config.toml
n_head = 4
activation = "swiglu"
norm = "rmsnorm"
norm_eps = 1e-05
rope_base = 1020.0
bias = "none"
tie_embeddings = false
optimizer = "muon_variant"
grad_clip = 1.0
warmup_steps = 50
final_lr_fraction = 0.0
doc_mask = true
Each number is 128 + 32 x the weight over its row's rms, rounded and kept within 0 to 255. Layers, rows and columns count from 0. The size above them is the row's rms in percent of the matrix's.

# layer 11 MLP gate, 704x256, rms 0.169, rows 261-327, columns 32-63
size [100  99 103 103 104 103 106 101 107 100 106  99 102  93 100 102 102  94 100 100 101  94  96  98  97 102 101  97 110  98  97 104  96 100 105 102  98 101  92  92  96 100  95 101 101  96  98 103 105 108 100  97 102 101 103 103 100 104  94 102 102  97 100 105 100  91  99]
[[ 95 136  68  68 131 128 139 122  85 117  55 174 170 160 113 101 128 178  82  90 173 101 187  84 168 109 177 104 135 128 155 125]
 [ 47 117 133 108 136 172 158 127 115 113 143 152 124 155 173  83 121  58 110 154  47 122 112 104 129 123 128 167 193 110 133 145]
 [ 95 135  96  48  74 132 164 155 112 118  87 198 246 137 156 191 168  91  80 121 136 159 173 151 131 117 102 164 110 130 123 129]
 [140 138 170 183 106 165 175  56 135 140 184 169 116 155 123 116 158 167 119 116  59 118 109 111 123 130 147 124 110 149  95 148]
 [148 121 168  94 135 145  77  76  98 117 142 108 136 135 103 141 101  95  95 120 162 125  84  88 115 128  93 181 144 196 151 171]
 [ 65 111 123 120  80 126 165 144 132 111 124 172 151 100  96 146 157 115 192 158 227 145 121 124 152 150 125 104 116 127 112 128]
 [105 126 124 149 133 112 107 161 154  87 115 122 154 134 155 130 146 110  74 136 100 144 100  87  63 116 160 111  79 172 151 143]
 [138  85 144  87  68 174 168 161 156 156  91 170 116  97 109 114 145 122 118  66 122 171 135 108 125 124 125 174 129 183 115 140]
 [ 76 147  91 127 149 137 149 128 107  96 166 150 116 134  82 137 135 150 140  83  87 142 154  94 101 137 109 106 146 141 116 137]
 [167 117 145 116 111  94 144 140 148 208 113  75 108  98  89 121 164 122 146 159  78 150 125 188 146 113 149  77 135 113 129 133]
 [108 158  58 141 146  99 100 117  71 191 119 100 131 113 120 150  83  99 103  99  98 132  38 128  94 129 114 109 120 147 102 167]
 [ 91 123 126  98 181 126 156 123 109 207 114 116 115 143  60  99 124 174 199 156  62  97 123 115 134 157 160 116 146 121  94  99]
 [165 151  83 151  65 124 128 160 126 126 157 130 112  87  85 195 181  87 110 123 188 141 158 133 170 138  67 119 139 188 129 102]
 [ 92 187 157  69 198 161  79 108 150 120  89 181 102 131  91 158 134 136 125 110 126  85 175 116 109 173 132 140 110 153 141 156]
 [129 198 165 145  76 123 150 162 123 109 113 135 152  78 148 101 128  93 132 128 122 169  91 156 138  87 159 132 124 124 120 167]
 [142 173 109  40 132 118 123 165 117  84 121 119 186 116 156 156 136 144 136 144 155 152 104 143 179 159 110 149 135 150 225 124]
 [ 99 163  91 154 102 142 131  89 185  80 126 101  99  75 148 123 116 100 133  95 142 144 112  91 136  57 171 145 131  79 131  92]
 [125 172 139 174 133 153 141 114 146 137 114 172 177  86 126 188  90 129 129 113  72  56 140 113 130  91 144 143 141 108  52  96]
 [152 128 156 139 127 111 113  98 183 195 200  79 154 165 134 150 118 132 119 140 103 138 105 107  99 149 100 212  43 149 113 103]
 [156 126  88 145 155  87 191 150 158 159 136 121 105 148 120 120 111  70 121 165  64 140 118 135 113 127 177 147 112 110 135 111]
 [ 88 121  75 181  92  96  78 124 160 123 153 130 109  90 131 141 123  94 167 105  88 118 152 177 131 154 119 129 162 132 110 120]
 [107 119 109 180 122 116 126 103 168 148 119 105 131 142  99 123 127 143  93 129 115 124 110 128  60 128 202 109 151 150  89  88]
 [155 102 122 136 165 132 112 107 135  92 127  63 115 114 119 139  92 143 132 131  83 179 142 133  83 194 175 154 100 157 147 130]
 [106 135 133 132 140  74  69 173 170 131 192 134  93 186  52 114 200 122  88 151 108 134 131 133 163 110 140  81 116 138  89 131]
 [ 88 139  91 122 133 166  88  91 200 107  91 138 148  93  99 181  86 133  95 132  95 129  89  88  81  97 192 157 152 154  96 147]
 [140 114 153 113 141 127  52 112 115 127 202 131 145 126 147 146 106 150 133 116 164 109 100 148  60 111 120  72 122  98  75 137]
 [120 143 132  90 133 169  91 108  70 135 160 145  58 120 105 154 150 174  70 140 134 143 132 133 131 133  84 131 146 144 129 138]
 [130  89 153  88 148 122 155 189 113 166 105  88 110  78 116 154 136  78  75  91  76 117 159  94 130 110 182  89 113 159 182 167]
 [140  58 107 115  77 110 147 114 135 123 102 168 146 117 199 124 106 100 113 119  84 196 116 109 137 151 136 114 173 111 160 104]
 [ 64 161  81 131  86 121  98 174 156  94  97 144 163 139  46 127  93  71 157 128 175  91 152 110  77 170  95 142  79 205 148  97]
 [127 142  99 126 104 150  91  81 105 130  68 170 126 198 138 151 162  93 119 133 128 108 148 132 129  99  73 115 106  88 177 155]
 [133 157  92 123 174 155 144 122 151  81 160 106 136 122 138 111 122 174  86 147  96 128 174 143 128 147 141  47 133 156  43 134]
 [169 193  80 149  35 180  96 127 109 165  87 152 119 156 119 161 131 141 107 164 151 141 107  79 106  86 145 210  91 151 145 197]
 [186 131 110 162 108 121 142  64 123 130 131 177 163 147  71 136 104 113 146 122 140 148 134 144 168 115 153 101 161 118 122  87]
 [172 110 166 125 151 169  99 199 141 125  82 103 112 140 122 136  82 125 151 125 153 114 104 166 121 109 190  94 155 176 151 182]
 [125 163 116 124 119 157 139 129 140 148 134 121 132 141 117 151 125  81  65 154 127  92 108 201  73 176 114  79  87 141 145  67]
 [158 135  87 136 111 119 110 136 127  84 166  99  55 109 131 144 182 113 141 188 115  83 102 159 118 128 173 165 159 147 120 147]
 [ 84 149  85 124 104 149 143 101 103 100 151 134 254 116  89 112  86 172 124  72 113  89  75 141 144 126 115 130 112  70 132 104]
 [102 134 172 102 191 179 154  87 166  98 129 120 126 106  93 172  85  99 130 162  95 178 181 162 130 104 149 133  89  98  80  83]
 [150 102 139 115 147 177 192 101 138 110 119 127 112 145 123 117 176  73  92 136 108  89 102  76 115 110 140 150  68 110  99  97]
 [125 162 119 102  99 125 145 142 133 107 149 165 111  68 134 138 123 120  98 125  68 122 149 132 108 189 164 141 169 141  69  60]
 [127 160 104 179 120 101 144 120 155 157 131  98 146 167 113 136 159 115 107 104 134 150 114 113 158  95 105  71  88 161 104 125]
 [119 142  63  99 183 108 118 177 107  95  98 140 119  94 132  74 105 106 126 168 161 126 138  92 167 166 114  98 190  91 105 176]
 [163 128 146 114 133 167 166  63  63 137  73 109 139  58 115  95 162  98  94 111 219 172 144 129 108 125  97 136 129 120 135 152]
 [185 132  89 162  96 119 126 149 147 148 131 133  97  32  50 177 148 142 178 168  99 122 113 117 152 144 150 141 146 140 144 107]
 [109 157 148 149 160 107  89 140 119 117  76 115 136 123 141 130 135 104 117 165 127 101  94 213 150 156 118  91 135 126 163  98]
 [129 119 113 152  86 124 161  86 128 151 159 130 159 129 152 119 106 127 154  80 116 108 160 137 146 128  90 133 125 128 141  73]
 [124 174 147  85 108 120 131 180 110 137  81  97  70 114 170  90 153 173 112 133 160 150 118 134 139 108 133 189 140 122 159  70]
 [141 120  87 162 116 135 150 116 166 130  97  80 136 100  97 110 123 118 130 127 145 141 214 112 217  96  73 138 149 170 116 115]
 [116 129 143  92 139  86 131 129 112 100 112 141 106  69 141 116  81 111  91  81 106 152 148 127 119  84 113 139 126  76  66 196]
 [ 88 153 165 175 105 118 183 115 103  99 150 164  81  96 133 126  96 216 123  90 111 159 120  47 115 114  80 196  84 115 153 124]
 [152 151 154  84 170 200  74 125 143 104 133 105 128 121 143 120 154 130  96 146 122 147 144  63 115 112 106 112 108 132  83  82]
 [181 164 144 118 146 194 120 109 150 170 123 210 145 170  70 220 143 136 136 135 132  97  90  95 145 135 113  76 153 109 119 149]
 [119  95 140 150  99 153 125 139 134 130 122 132 135 177 215 202 108 127 111 145 111 133 179 174 178 115 109 135 101  80  92 134]
 [216 135  94 134 139  80 128 162 156 152 143 136 114 195 139 127  94 111 190  88 114 100 114 102 141  86  97 151 133 162 105 153]
 [104  62 134 149  94 119 149 137 118 161 138 168 152 129  91 159 148 108 111  79 162 128 140 147 110 115  93 163 154 137 120 131]
 [127 140 124  87 172 121 157 144 154 145 109 117 170 128  95 139 122 147 120 157 158 126  85 185 206 141 169 177  80 112  73 107]
 [151 151 132 123 177 111 132 102  82 171 133 116 133 114 107 133  70 205 170 149 156 119  77 119 130 137 142 153  78 142 109  99]
 [154 132 212 120 173 131 141 173  85 102  75 185 126 115 128 176 106 106 113 197  93 154 112 146 150 127 118 165 145 211 126 178]
 [120 129  91 147 151 120 132 144 128 125 137 114 119  68 189 159 172 152 142  43  66 160  83  94 106 147  63 131 136 127 120 147]
 [148 121 178 132 113 154 131  89  72 132 123 168 176  95 102 157 173 107 104 101 141 126 105 149 158 129 142 119 140 151 149 135]
 [141 105 132 139 134 163 147  79 116 140  86 142 147 103 148 118 157  95 128  71 114 105 119 125  87 118 109 115  88 189 156 152]
 [146 180 170 114 123 146 143 117  95 191 102 101 192  58 119  69 139 182 120 127 103 155 179 102 175  86 122 111 102 102 159 117]
 [165 127 149 121  96 140 157 133 119 130 103 103 175 102 141 119 151  76 197 115 123 149 139 157 157 155 119 178 120  82 131 126]
 [117 106 116 169 114  58 109 147 201 120 165 144 106 116 124 196 142 124 111 174 127 210 105 127 170  95  92 123 167 118  80 166]
 [110 156 140 139 174  95  88 175 149 106  65 150 140 181 115 153 120 105 146 116 105 138 160 110 148  93 134 204 140  98 157  93]
 [156  96 170 217 168 147 107 145 202 174 163 167 101 130 143 177  83 107 135 120 170  97  94 124 159 103 118 123 143  68 161 136]]
# layer 11 MLP up, 704x256, rms 0.177, rows 261-327, columns 32-63
size [104 104 104 101 104  98 105 100 104 106 102 106 102  90 107  96 102 104  97  97  98  95  92  93 103 102 100 101 104  96  93 101 102 101  95 103  97  99  92  97  92  98 100  99 104 101 101 106 105 104  99 105  98  97 102 106 103  98  99 104  98 100  98 107  97 101 100]
[[173 103 132 125 124 101 113 127  83 173 184 115 154  74 110 173 127 142  83 107 204  77 170 161  92 126 133  91  76 133 138 167]
 [167 118  76 147 128 130  92 191 120 185 121 132 102  92 116 178 106 131 143 165 116 125 143 132 111 160 133 123 129 159 163 111]
 [138 168 153 115  58  99 149 165 145 102 155 164 183  91 140 153 157 140 139 112  99 110 127 138 212  97 123 110 162  73 131 137]
 [124 153 112 128 150 146 134  91  86 146 119 150 112 156 128 110 108 129 138 146  93 134  85 159  76 141 157 109 145 214 136 129]
 [118 143 189 182 141 106  66 103 127  74  89 151 194 110 110 143  91 140 115  82  95 109 105 158 122 113 144 122 106 117 170 201]
 [106 115 101 121  94 149 146 128 123 181 153 173 102 127 152  90 164 118  80  73 143  89  97 103  96 156 121 159 147 117 141 135]
 [102 143 178  77  83 117 183 131  88  83 148 121 124 126  62 147 129  99 197 114 103 114 137 130 207 169 109 110 126 102 110 126]
 [111  94 174  98  94 143 139 153 129 166 102 154 135  99 118 126 119 151 110 112 145 173 139 206  99 126 113 153 185  85  96 103]
 [133 103 110  78 167 145 105  95 142 150  87 144 168 133  90 134  91 154 143 128 124 110 163 169 112  85 126 142 130 112 148 147]
 [130 105 143 131 120  65  83 232 109 141 144 129 126  92 104 147  74 151 158 117 136 167 183 126 109 114 121 166 154 136 115 118]
 [158 186 176 124 110  66  87 125  94  99 102 180 118 114 120 214 142 158 101  84 121 163 179  61  93 103 102 121 115  82  82 143]
 [105 104 141  80  96 119 100 151 201 123 194 171 102  91 124 176 100 160  96 175 182 146  22 144 127 146 159 136 119 149 129  77]
 [149 119  98 149 120 122 119 148 177 110  87 122 123  72  48 161 155 135 121 173 106 141 127  85 155 134 139  96 148 133 158 124]
 [162 135  83 134 166 132  90  72 126 129  94 151 126 111 106 165 112 117 163 136 175  95 176 163  95 125 185  48 182 126 135 126]
 [151 114  79 145 132 112 123 119 157 186  94 153 113  72 152 108  83 152 130 189 179  87 148  84 137 179 137 183 117 134 104 172]
 [175 172 141 151  92 155  71  81 101 106  98 108  82 170 107 108 154 155 170 105 102 135  97 101 130 128  82  73 146 184 132 167]
 [203 100  85 186 127 108  99  89  82 137  90 154 110 172 111 102  93  95 146  93  81  94 155 113 115 123 157 141 174 169 118 135]
 [104 115 142 120 126 141  74  80 185 104 123 157 106 111 122 130 143 100 116 176 140  85 177 138 135  98 138 165 136 131  61 139]
 [ 97 159 128 133  98 135 157  69 130 115  78 111 132 115 120  78 156 131 146 152 169  97 139  82 128 142 114  87 198 176 130  72]
 [ 75 123 176 105 114 205 162 142 158  67  64 136 141 111 104  93 109 134 152 151 161 131 159 186 138 117 105  80 116 130  99 165]
 [167 162 146  77 141 147 160 115 118 105 111 117 126  68 129 101 137 164 113 152 129 138 111 140  95  64 109 119 164 142 138 158]
 [111 149 126  83 161 156 134 110 138 113 133 144 101 105  81 110 115 144 129 107 185 160 157 106 155  63 150 111 154 138 137 101]
 [104 150  89 144  97 141 171  79  79 118 156 156 148 155 133 145 116 146 119 117 109 165  89 185 150 114 101  89 115  77 122 167]
 [180  85 113 182  71 138 140 131 197 132 200 128 111 184 133  89 192 203 120 163  88 120 143 166  87 100  93 166 142 100  93 162]
 [ 83  97 138 144 149 186 108  97 145 137 135  91 111  65 121 143  99 179 119  51 100 207 150 101  98 117 172 124  88 111  56 131]
 [205 164  77 121  37  67 139  92 117 198 123 122  87 189 188 107 122 168 147 136 144 161  80 146 169 146  89 135 172  97 112 125]
 [111  89 114 103 140 100 142 168 217 156  97 154 153 130 171 170 108  96 157 177 103 154 138 118 123 177 144 121 139 117 122 106]
 [132 140 146 129 110 131 172 104 174  97 146  94  48 137 138 141 186 157 141  38 149 172 139 132 108 107 117  88 158 109 123 131]
 [168 119 128 141 111 118 200  87  70 123 153 114 105 134 159 101 151 146  99 134 121 200  68 160 170 185  93 112 103 130 142  72]
 [112 101 156 118 139  96 140 153 104 135  93 139  89 140 156 133 128 152 154 143  64 109 162 120 177 125 152  96 141  91 114 121]
 [167 150 133 169  94 150 200 129 127  97 108 146 145 158 137 126 105  82 132 120 103  95 153 106  83  53  98 156 110 182  94 167]
 [ 97 138  69 113 186 148 193 112 173 119 178 136 121 144 117 137 105  95 148 123 122 125 146  85 173 151  96  97 231 164  81 167]
 [ 86 130  23 160  75 168 180 134 137 147  46 130 181 115 110 114 113 112 106  97 177  71 190 163 145 165 123 114 112 124 152 150]
 [155  72  85 169 165 139 107 101 125 151 108  99 154 123 140 146  51 164 143  87  96 174  90 148  98  50 136 114 164 123  92 131]
 [151 136  62 143 120 167 126  73  79  74 155 117 141 101 111 103 183 114 147 159 121  75 190 142 165 121 129 144 142 125  96 100]
 [129 104  97 163 100  89 154 126 128 142 127  66 153 119 136 117 187  53 155 149  74 139 127 118 125 101 118  96 139 126 127 118]
 [135 125 159 102 171 142  91 107  77 126  99 174 122 169  98 108 130 132 115 117 150 172 141 104  99 133 105 120 106 127 131 145]
 [146 122 142  91  88 131 142  91 134 133  90 159 172 131 111 106 121 151 137 139 152 104 111 130 112  89 115 120 110 128 130  64]
 [134 170 163 147 156 134 110 133 118 152 158 147 123 103 120 120  93  86 131 174  95 166 136 210 116  76 109 199  64 112 125 164]
 [148 117  91 122 142  68 162 153 111 162 148 150 144 129 126  91 159 133 151 110 168 133  83 132 110 110 139 215  51  95 141 162]
 [133 169 143  49 149  86  89  54 113 127 122 112 137 112 181 111 161 159  64 112 121 131 135 153 143 144 129 132 189 142 137 101]
 [156 174 158  94 160  91 114 126 136 176 107 150 107  76 157 118 192  78 118 147 117 103 108 104 111  87 123 134 169 129 193 135]
 [141 110 125 140  87 121  78 118 137 124  54 158  94 121 137  51 177  95 186 122 130 107 190 144 139 158  88 109 163 169 104  91]
 [ 72  65 125 153  97 123  92 164 170 148 129 159 118 114 150 140 107  98 179 131  71 179 180 104 147 144 129  88 161 176  80 130]
 [142 119 121 137 167 107  53 133 147 135 115  59 100 136 162 156 114 101 144 157  90 159 135 121 157 191  92 103 189  84 117 164]
 [159  93 163 110 136  57 117  57  96 122  80 146 105 111 143 138 149 128  51 117 172 102 158 140 109  92 145 163 119  79 157 144]
 [116 171 116 121 133 113 101 167 181  95 168 142 114 180 183 128 150 105 166 161 105 111 184  97 123 160 203 118 104  94 138 171]
 [ 74 104 161 158 123  86 153 113 113 119  86 142 151 155 125 188 149 132 182 172 136 200 126 134 142 144 100 155 119 193 110 134]
 [183 109 129 105 122 129 124 131 152 134 156 151 110 128 179 129 130 218  94 113 139 199 112 150 142 116  95  83 152 159 125 136]
 [124  87 160 163 138 131 114 103  92 140  96 182 137 113 124 131 190 155 155  81  58 206 185 154 114 124 149 157 123 148  78 151]
 [152 165 154  64 152 157 157 156 164 165 137  84 153 119 168 165 158 135  89  70 151 141 136  91 162 135  76 119 104 140  96 147]
 [130 107 138 124  89 137 136 197 178  94 155 179 140 148  96  75 116 137  94 141  74 134 102 173 125 119 144 173 164 119 135 139]
 [115 106 119  71 143 185 155 145 109 149 142 148 193 165 155 108 177 144 132 133 116 122 117  83 131 123 107  94 153 177 184 173]
 [ 75 126 131  83  79 148 132 112 152 106 155 126  93 154 117 150 151 184 132 213 147 170 127 134 108 118 132 126 103 141 180 143]
 [111 165 152 117 127 139  96 121 137  86 152 161 150 106 176 178 146 137 161 159  92 157 115 115 124 176 154 155  94 150 168 175]
 [120  76 122 164 113 123 147 130 147 139  87 150 114 147 119 151 121 112 140 150 159 109 146 144 108 191 100 182  86 135 192  96]
 [ 91  98 164 141 138 155 181 173  60 175 133 135  94 129  81 109  89 102 142 104 148 126 186 108 107 109 120 162 126 120 156  99]
 [105 165  84 163 108 164 124 146 155  95 124  88 187 112  64 138 118 142  70  91 180  81  99 137 170 140 165 171 143 166 115  57]
 [159 155 124 144 174 118 118  86 150  84 176 162 152 124 102 131 153 182 156 144 137  88 115 153 128 138 122 131  75  51  66 120]
 [137 121 120 120 120 102 159 171 165  97 153 119 138 108 118 134 123  92 129 172 112 106 143 160 149 107 131 140 109 153 139 147]
 [181 105 109 107  88 127 145 180  82 163 146 158  83  88  60 127 152 153 120 105 139 107 132 140  75 128 110 149 114 137 126 161]
 [139  97 113 111 156 126 144 135 174 161 133  95 108 163  84 151 216 115 185 195 144 143 106 158 160  99 157 128  90  88 123 113]
 [110  77 135 173 157  73  63  93 113 100 166  87 159 160 131 124 139 108 106 191 183 143 145 138 165 177  48  94  95  96 129  91]
 [114 166 117  16  46 101 145 144 116 154  76 119 143  98 134  85  79  73 163 176 199 125 135 224 126 154 141 148 120 118 145 178]
 [ 81 179  83 125 142 135 143 134 149 114 137  50  99 156 163 126  55 157 111 107 128 160 111 111 134 148  86 172 163 160 105 158]
 [122 113 121 135 174 165 111 127 230 155 129 141 104 130 202 133 140 157 121 140 120 154 177 185 161 105  67  79 138 181 125  99]
 [ 86 123  80 128  78 127  73 141 182 169 121 126  24 149 153  95  93  65 120 146 108 138 143 167 111 177  98 116 122 110 137 161]]
# layer 11 MLP down (transposed), 704x256, rms 0.171, rows 261-326, columns 32-63
size [105 103 101  99 102 101 107 102 105  98 107 107 103  91 107 103  98 102  95  96  96  95  95  94 103 105 102 100 102  98 100  99  99 100  95 101  94  99  92 100  93  98  98  97 101 100  99 108 106 106  99 104  96  96 100 106 102  99 102 105 100 101  93 107  99 102]
[[154 107 132 117 174 105 148 155 153 131 105 137 227 109 120  99 118 152  60 130 124 101 174 125 152 132 145  91 107 114 133 137]
 [134 143 116 108 167 142 178  61 168 112 163 180 149 114 118 122 145 155 131 101 122  78  67  88  58 117 148 139  94 161 143 137]
 [135 138 167  90 115  56 139 179 112 117 147 139 203 145 132 125 135 160 188 150 137 124 126  93 175 133 154  98  79 119 142 116]
 [156 152 155 154 119 118 146 142 115 119 141 123 144 102 182 143 127 166  83 126 125 131 102 117 142  98 171 155  74 112 148  58]
 [111 106 184 114 220 111 181 169 112 100 150 116 153 128 131 193 113 179 138 104  99 171  88 158 163 148 119 179  94 176 152 174]
 [ 99 115 145  89 143  99 179 160 116 128  74  92 142 124 136 116  49 168 126 235 173 113 206 117 140 142  93 128 169 127 125 100]
 [139 150 146 109 132 122 188  84 138 145  62 151  75 123 121 148 147 104 114 150 121 150 120 169 122 121 155 142 175 109  95 126]
 [140 138 125 164 129 117 145 114 152 116 100 109 118 184 125 170 120 164 167 122 120 172 122 160 166 142  95  81 127  79  85 139]
 [112 134  92 127 150 137 121 131 126 153 110 186 153 155  86  91 136 119 105 116  69  81  85 134  80 116 121 126  66 128 155 183]
 [ 94 143 169 114 128 131 147 159 131 119 171 168 124 124  96 139 105 153  91 121 175 156 127 108 139  87 107 197 146  87 121 123]
 [125 141  83 120 129 151 107  74 111 146 111 126 116 143 130 138  38 114 146 108  69 165  98 124  69  98 138 171  97 131  95 200]
 [108 155 202  65 151 140 158  90  83 139 140 145  94 145 123 118 121  90 148 148  84 106 115 154 132 105 115 102 111 106 105 128]
 [109 121 114 116  96  97 104  64 112  56  69  33 138 193 113 122 122 151 129 130 169 121  40  93 142 138  81 122 151  99  88 141]
 [178  43 153 178  81 177 195 106 121 125 127  95 143  96 147 150 166  74 129 103 119 142 113 173 148 104 111 110  81 114 137  86]
 [135 112 127 191 139 137 191  71  99  89 102 110 119 138 118 118 189 141 154 165 138  99 123 139 141 164 162 125  77 108 153 157]
 [164 176 121 138 119 138 121 104 135 101 137 126 149 121 117 187 146 143 108 113 106 155 167 150 171 145 136 177 108 113 146 157]
 [178  95 100 133 129 102 146  97 135 128 141  75  94 141 200 131 166  60 162 123 118  55 158 128 122 159 146  30 174 170 136 117]
 [122 188 102  49 130 172 101 152 141  65 145 150 127 162 127 163 140 124 144 169 173 128 104 139 106 160 149 134 185 131 127 126]
 [163 102  74 145 172 125 144 147  99 144 115 117 165  62 159 169  98 158 174 162 155 102 166 154 110 190 103 109 160 148 119 139]
 [130 123  98 107  88  69 110 129 124 175 122 107 131 139 100 108  91 145 111 128 130 178 101 153 113 118 141 119 165 149 113  60]
 [108 125  97 112  94 176 111 122 137 148 112 144  92 117 128 147 171  81 159 141 117 107 185 168  92 186 100 149 156  96 135  51]
 [154  90 100 175 117  93  82 206 133 150 178 152 145 129 100 115 134 114 180 155  96 184 154 193  94 135  87 121 115  74 135 160]
 [143 105 142 127  89 145 163  98  86 145  94 161 132  96 158 148 150 126  94  95 146  39 107 119  30 114 134  95  99 116 111 131]
 [146 124 101 129 134 140 116 139 134  86 116 153 146 142 141 150 145 207 120 143 140 150 135 123  54 100 107 178 135 131 137 100]
 [110 136 127 136 111  72  69 113 126 138 152 142 105 147 148  81 194 158 171 112 130 121 150 124 122 135  87 167 177  98 222 206]
 [175 147 124 115  51  98 168  95 155 174 160  71 112 142  99  85  67 137 170 161 152 118  60 131 112 115 159 159 123  88  93 115]
 [118 177 140 112 123 148 122 138 122 122 113 113 132  81 162 178 152 107 186 150 141 163  80 190 148  97 110 182 153 136 132 156]
 [190 232 143 115 149 177 116 101 157  98 185 164 125 156 153 121 110 107 195  59 110 126 110 126  83 157 133 154 108 101 146 111]
 [147  89 144 143 159 159 122 144 105  63 170 157 176 156 106 116  94 150 124 161 134  79 155 135 134 184 147 188  85  91 145  78]
 [161 103 247  38 124 158 177 111 122 141 131 140 123  83 133 180 152 167 128 107 164 114 149 115 155 126 110 135 118 149 166 154]
 [139 132 107 156  78 133  77 165 137 138  96  97  99 105 156 123 128  92 117 117 148 123 129 140 185 111  73 145 101 122 128 158]
 [103 126 162 135 180 106 144 129 118  92 139 144 125 110 154 160 109  94 138 115 125 138 145 157 130  90 138  80 185 155 112 140]
 [ 89 134 129 166 152  94  72 132 182 155 141 114 156 128 134 146 142  75 158 147 147 152  71 126 187 146 159 200 144 140 154 176]
 [182 126  80 127  85 154  87 122 122 164 100  82 148 145 125 116 135 121 149  70 198 198  78 117 123  95 167 162  83 128 176 120]
 [122 132 113 137 112 179 130  92 160 113 119 101  46 120  96 192 134 178  66 154  91  79 144 121 158 156  93  58 165 107 185 106]
 [129 122 107 117  87 139 163 153 157 148 106 162 186  88 133 146 122  66 186 146 101 105 154 138 115  70 118 151 196 121 106 110]
 [128 121 165 118 154 128  95  55 123 149  21  94 146 148 124 152 160 114 113 157 137 123 146 137 160  60 135  67 124 117  82 127]
 [ 90 148 116  90 166 116  82 113  94 125  33 131 159  67  99 121 108 146 123  73 122 124 141 131 151 146 127  86 161 120  98 134]
 [116 101 164 109 134  91 166  91 101 140 140 103  85 149 171 146  96 135 156 185 120 100 160 188 141 111 124  93 138 157 136 124]
 [131  85 115  55 196  99 171 110  93 120 180  96  73 134 152 104 159 121 190 158  85 144 136 104  74 110 128 119 149 159 145  96]
 [ 96 147 109  64 138 158 171 115 147 108  91 151 208 128 147 143 167 149  90 126 107 118 152 157 168 225  80 163 174 132 186 165]
 [112 153 152  90 120  92 136 153 129 137 158 129 122 116 104 139 172  77 122 138 142 116 117  69 185 119 100  60 138 166 149 127]
 [ 90 168 149 143 115 193 131 159 125 130 124  95 159 111 152 140 136  98 182 116  98 209 133 121 108 115  99 137 120 136 143 102]
 [105 123 130 118 114 145 116 112 121 153 186 186  43 162 120 141 136 111 113 127 133 107 143 167 121 180 180  66 133 121 116 110]
 [119  91 122 119 125 122 108  69  85 122 111  68 134 114 157  92 138 140 155 144 151 115 137  94 142 123 175 161 213 108 155 147]
 [105  97 148  78 107  91 117 152  74  54  85  82  72 110 117  75 153 131 122 171 155  80 126  78 190 157  86 100 140 109 136 113]
 [115 111 126  85 183 153 136 108 120 118 138 116 113 130 157 126 123 124 159 150 126 144  99 111 148 107 151 101 103 146 148 174]
 [130 138 111 144 183 146 186  54 143 107 104 124 137 151 141 143 110 116  94 189 112 111 116 134 158  96  99  92  80  82 129 146]
 [131 102 140  82 181 106 168  68 125 157 124 184 131 138 110 128 142 157  61 165 139 114 154 125 126 126  69  49 164 150  66 108]
 [109  94 132 118 129 118 172 100 129  86 121 129  92 134 127 113 137 118 125 104 123 171 107 154 108 102  91 136 149 115 123 170]
 [133 110 206 110 115 139  96 115 126 135 104 161 161 107 148 105 176 122 202 100 145 143 116 114 137 143 114 169 118 130 143 173]
 [134  76 125 112  92 152  84 119 104 134 130 109 108 151  57  74 146  89  91 122 104 198  97 120 196 156 118 151 161 103  85 126]
 [136 131 132 117 115  75  63 107 130 181 133 112 112 130 160 118 133 104  47 158  78 131 113 162 144  85  86 114 137 118 122 109]
 [ 97  41 125 120  97 114 144 107 155  48  60 115 151 186 155 141 132 139 130 124  80 118 161 179 202 151 126 153 129 170  99 189]
 [115 116 127  37 198 142  59  99 178 131 130 193 185 133 125  80  70 119  95 136 160 141  51 132  92  94 169 138 102 127  68 180]
 [140  98 133 134  70 108 120 121 135 164  94 112 110 151 126 155  82 115  98 111 151 146 137 167 116 165  88 129  92 146 173 124]
 [127 149 134 147  79 128 131 155  98 126 176  98 168 127 155 104  92 175 104 183 123 148 134  88 106 133 166 104 107  86  96 147]
 [125 150 129 148 113 140 203  97  65 151 183  99 117 105 130 142 119 152 160 102 134  90 101 173  98 106 118 124 108 142 143 111]
 [170 192 164 120 127 111 120 161 133 173 107 129 115 138 132 110  95 116  66 159 141 128 111 164 172 165 154 107 149 169 117 152]
 [157  63 142  93 140 173 105  96 153 117 154  99 102 178  99 132 155  83 161 131 118 174 134 184 122  77 186 138 128  97 124  85]
 [127 111 144 144 158 133 152 142 142 195 113 168 213 112 128 166 144 118 154  79 133 119 137 139  84 123 172 152 121 103 176 118]
 [122 103 125 166 152 105  76 115 138 162 194 133 141 107  92  92 132 138 111 144 143 153 125 160 117 116 124 159 113  50 114 119]
 [126 126  98 103 133 155 131 162 123 111 130 183  80 141 144 138 103 156  44  67  97 106 125 148 162  99 115 151 129 125 106  74]
 [152 178 197  78  75 154 134 149 151 201 111  99 139 126 133 166 159  83 135 134 132 112 101  95 134 188 124  85 127 114 152 118]
 [137 110 112 151  98  99 138 103 202 108 101 105 106 150 178 168 131 127 144  92  76 191 133 149 104 132 121 158 202 110  85 180]
 [101 121  99 119 136 138 125  92 139 137 124 106 138 178 178 140 142 116  77 127 177 157 116 164  81 152 108 129 129 197 151 125]]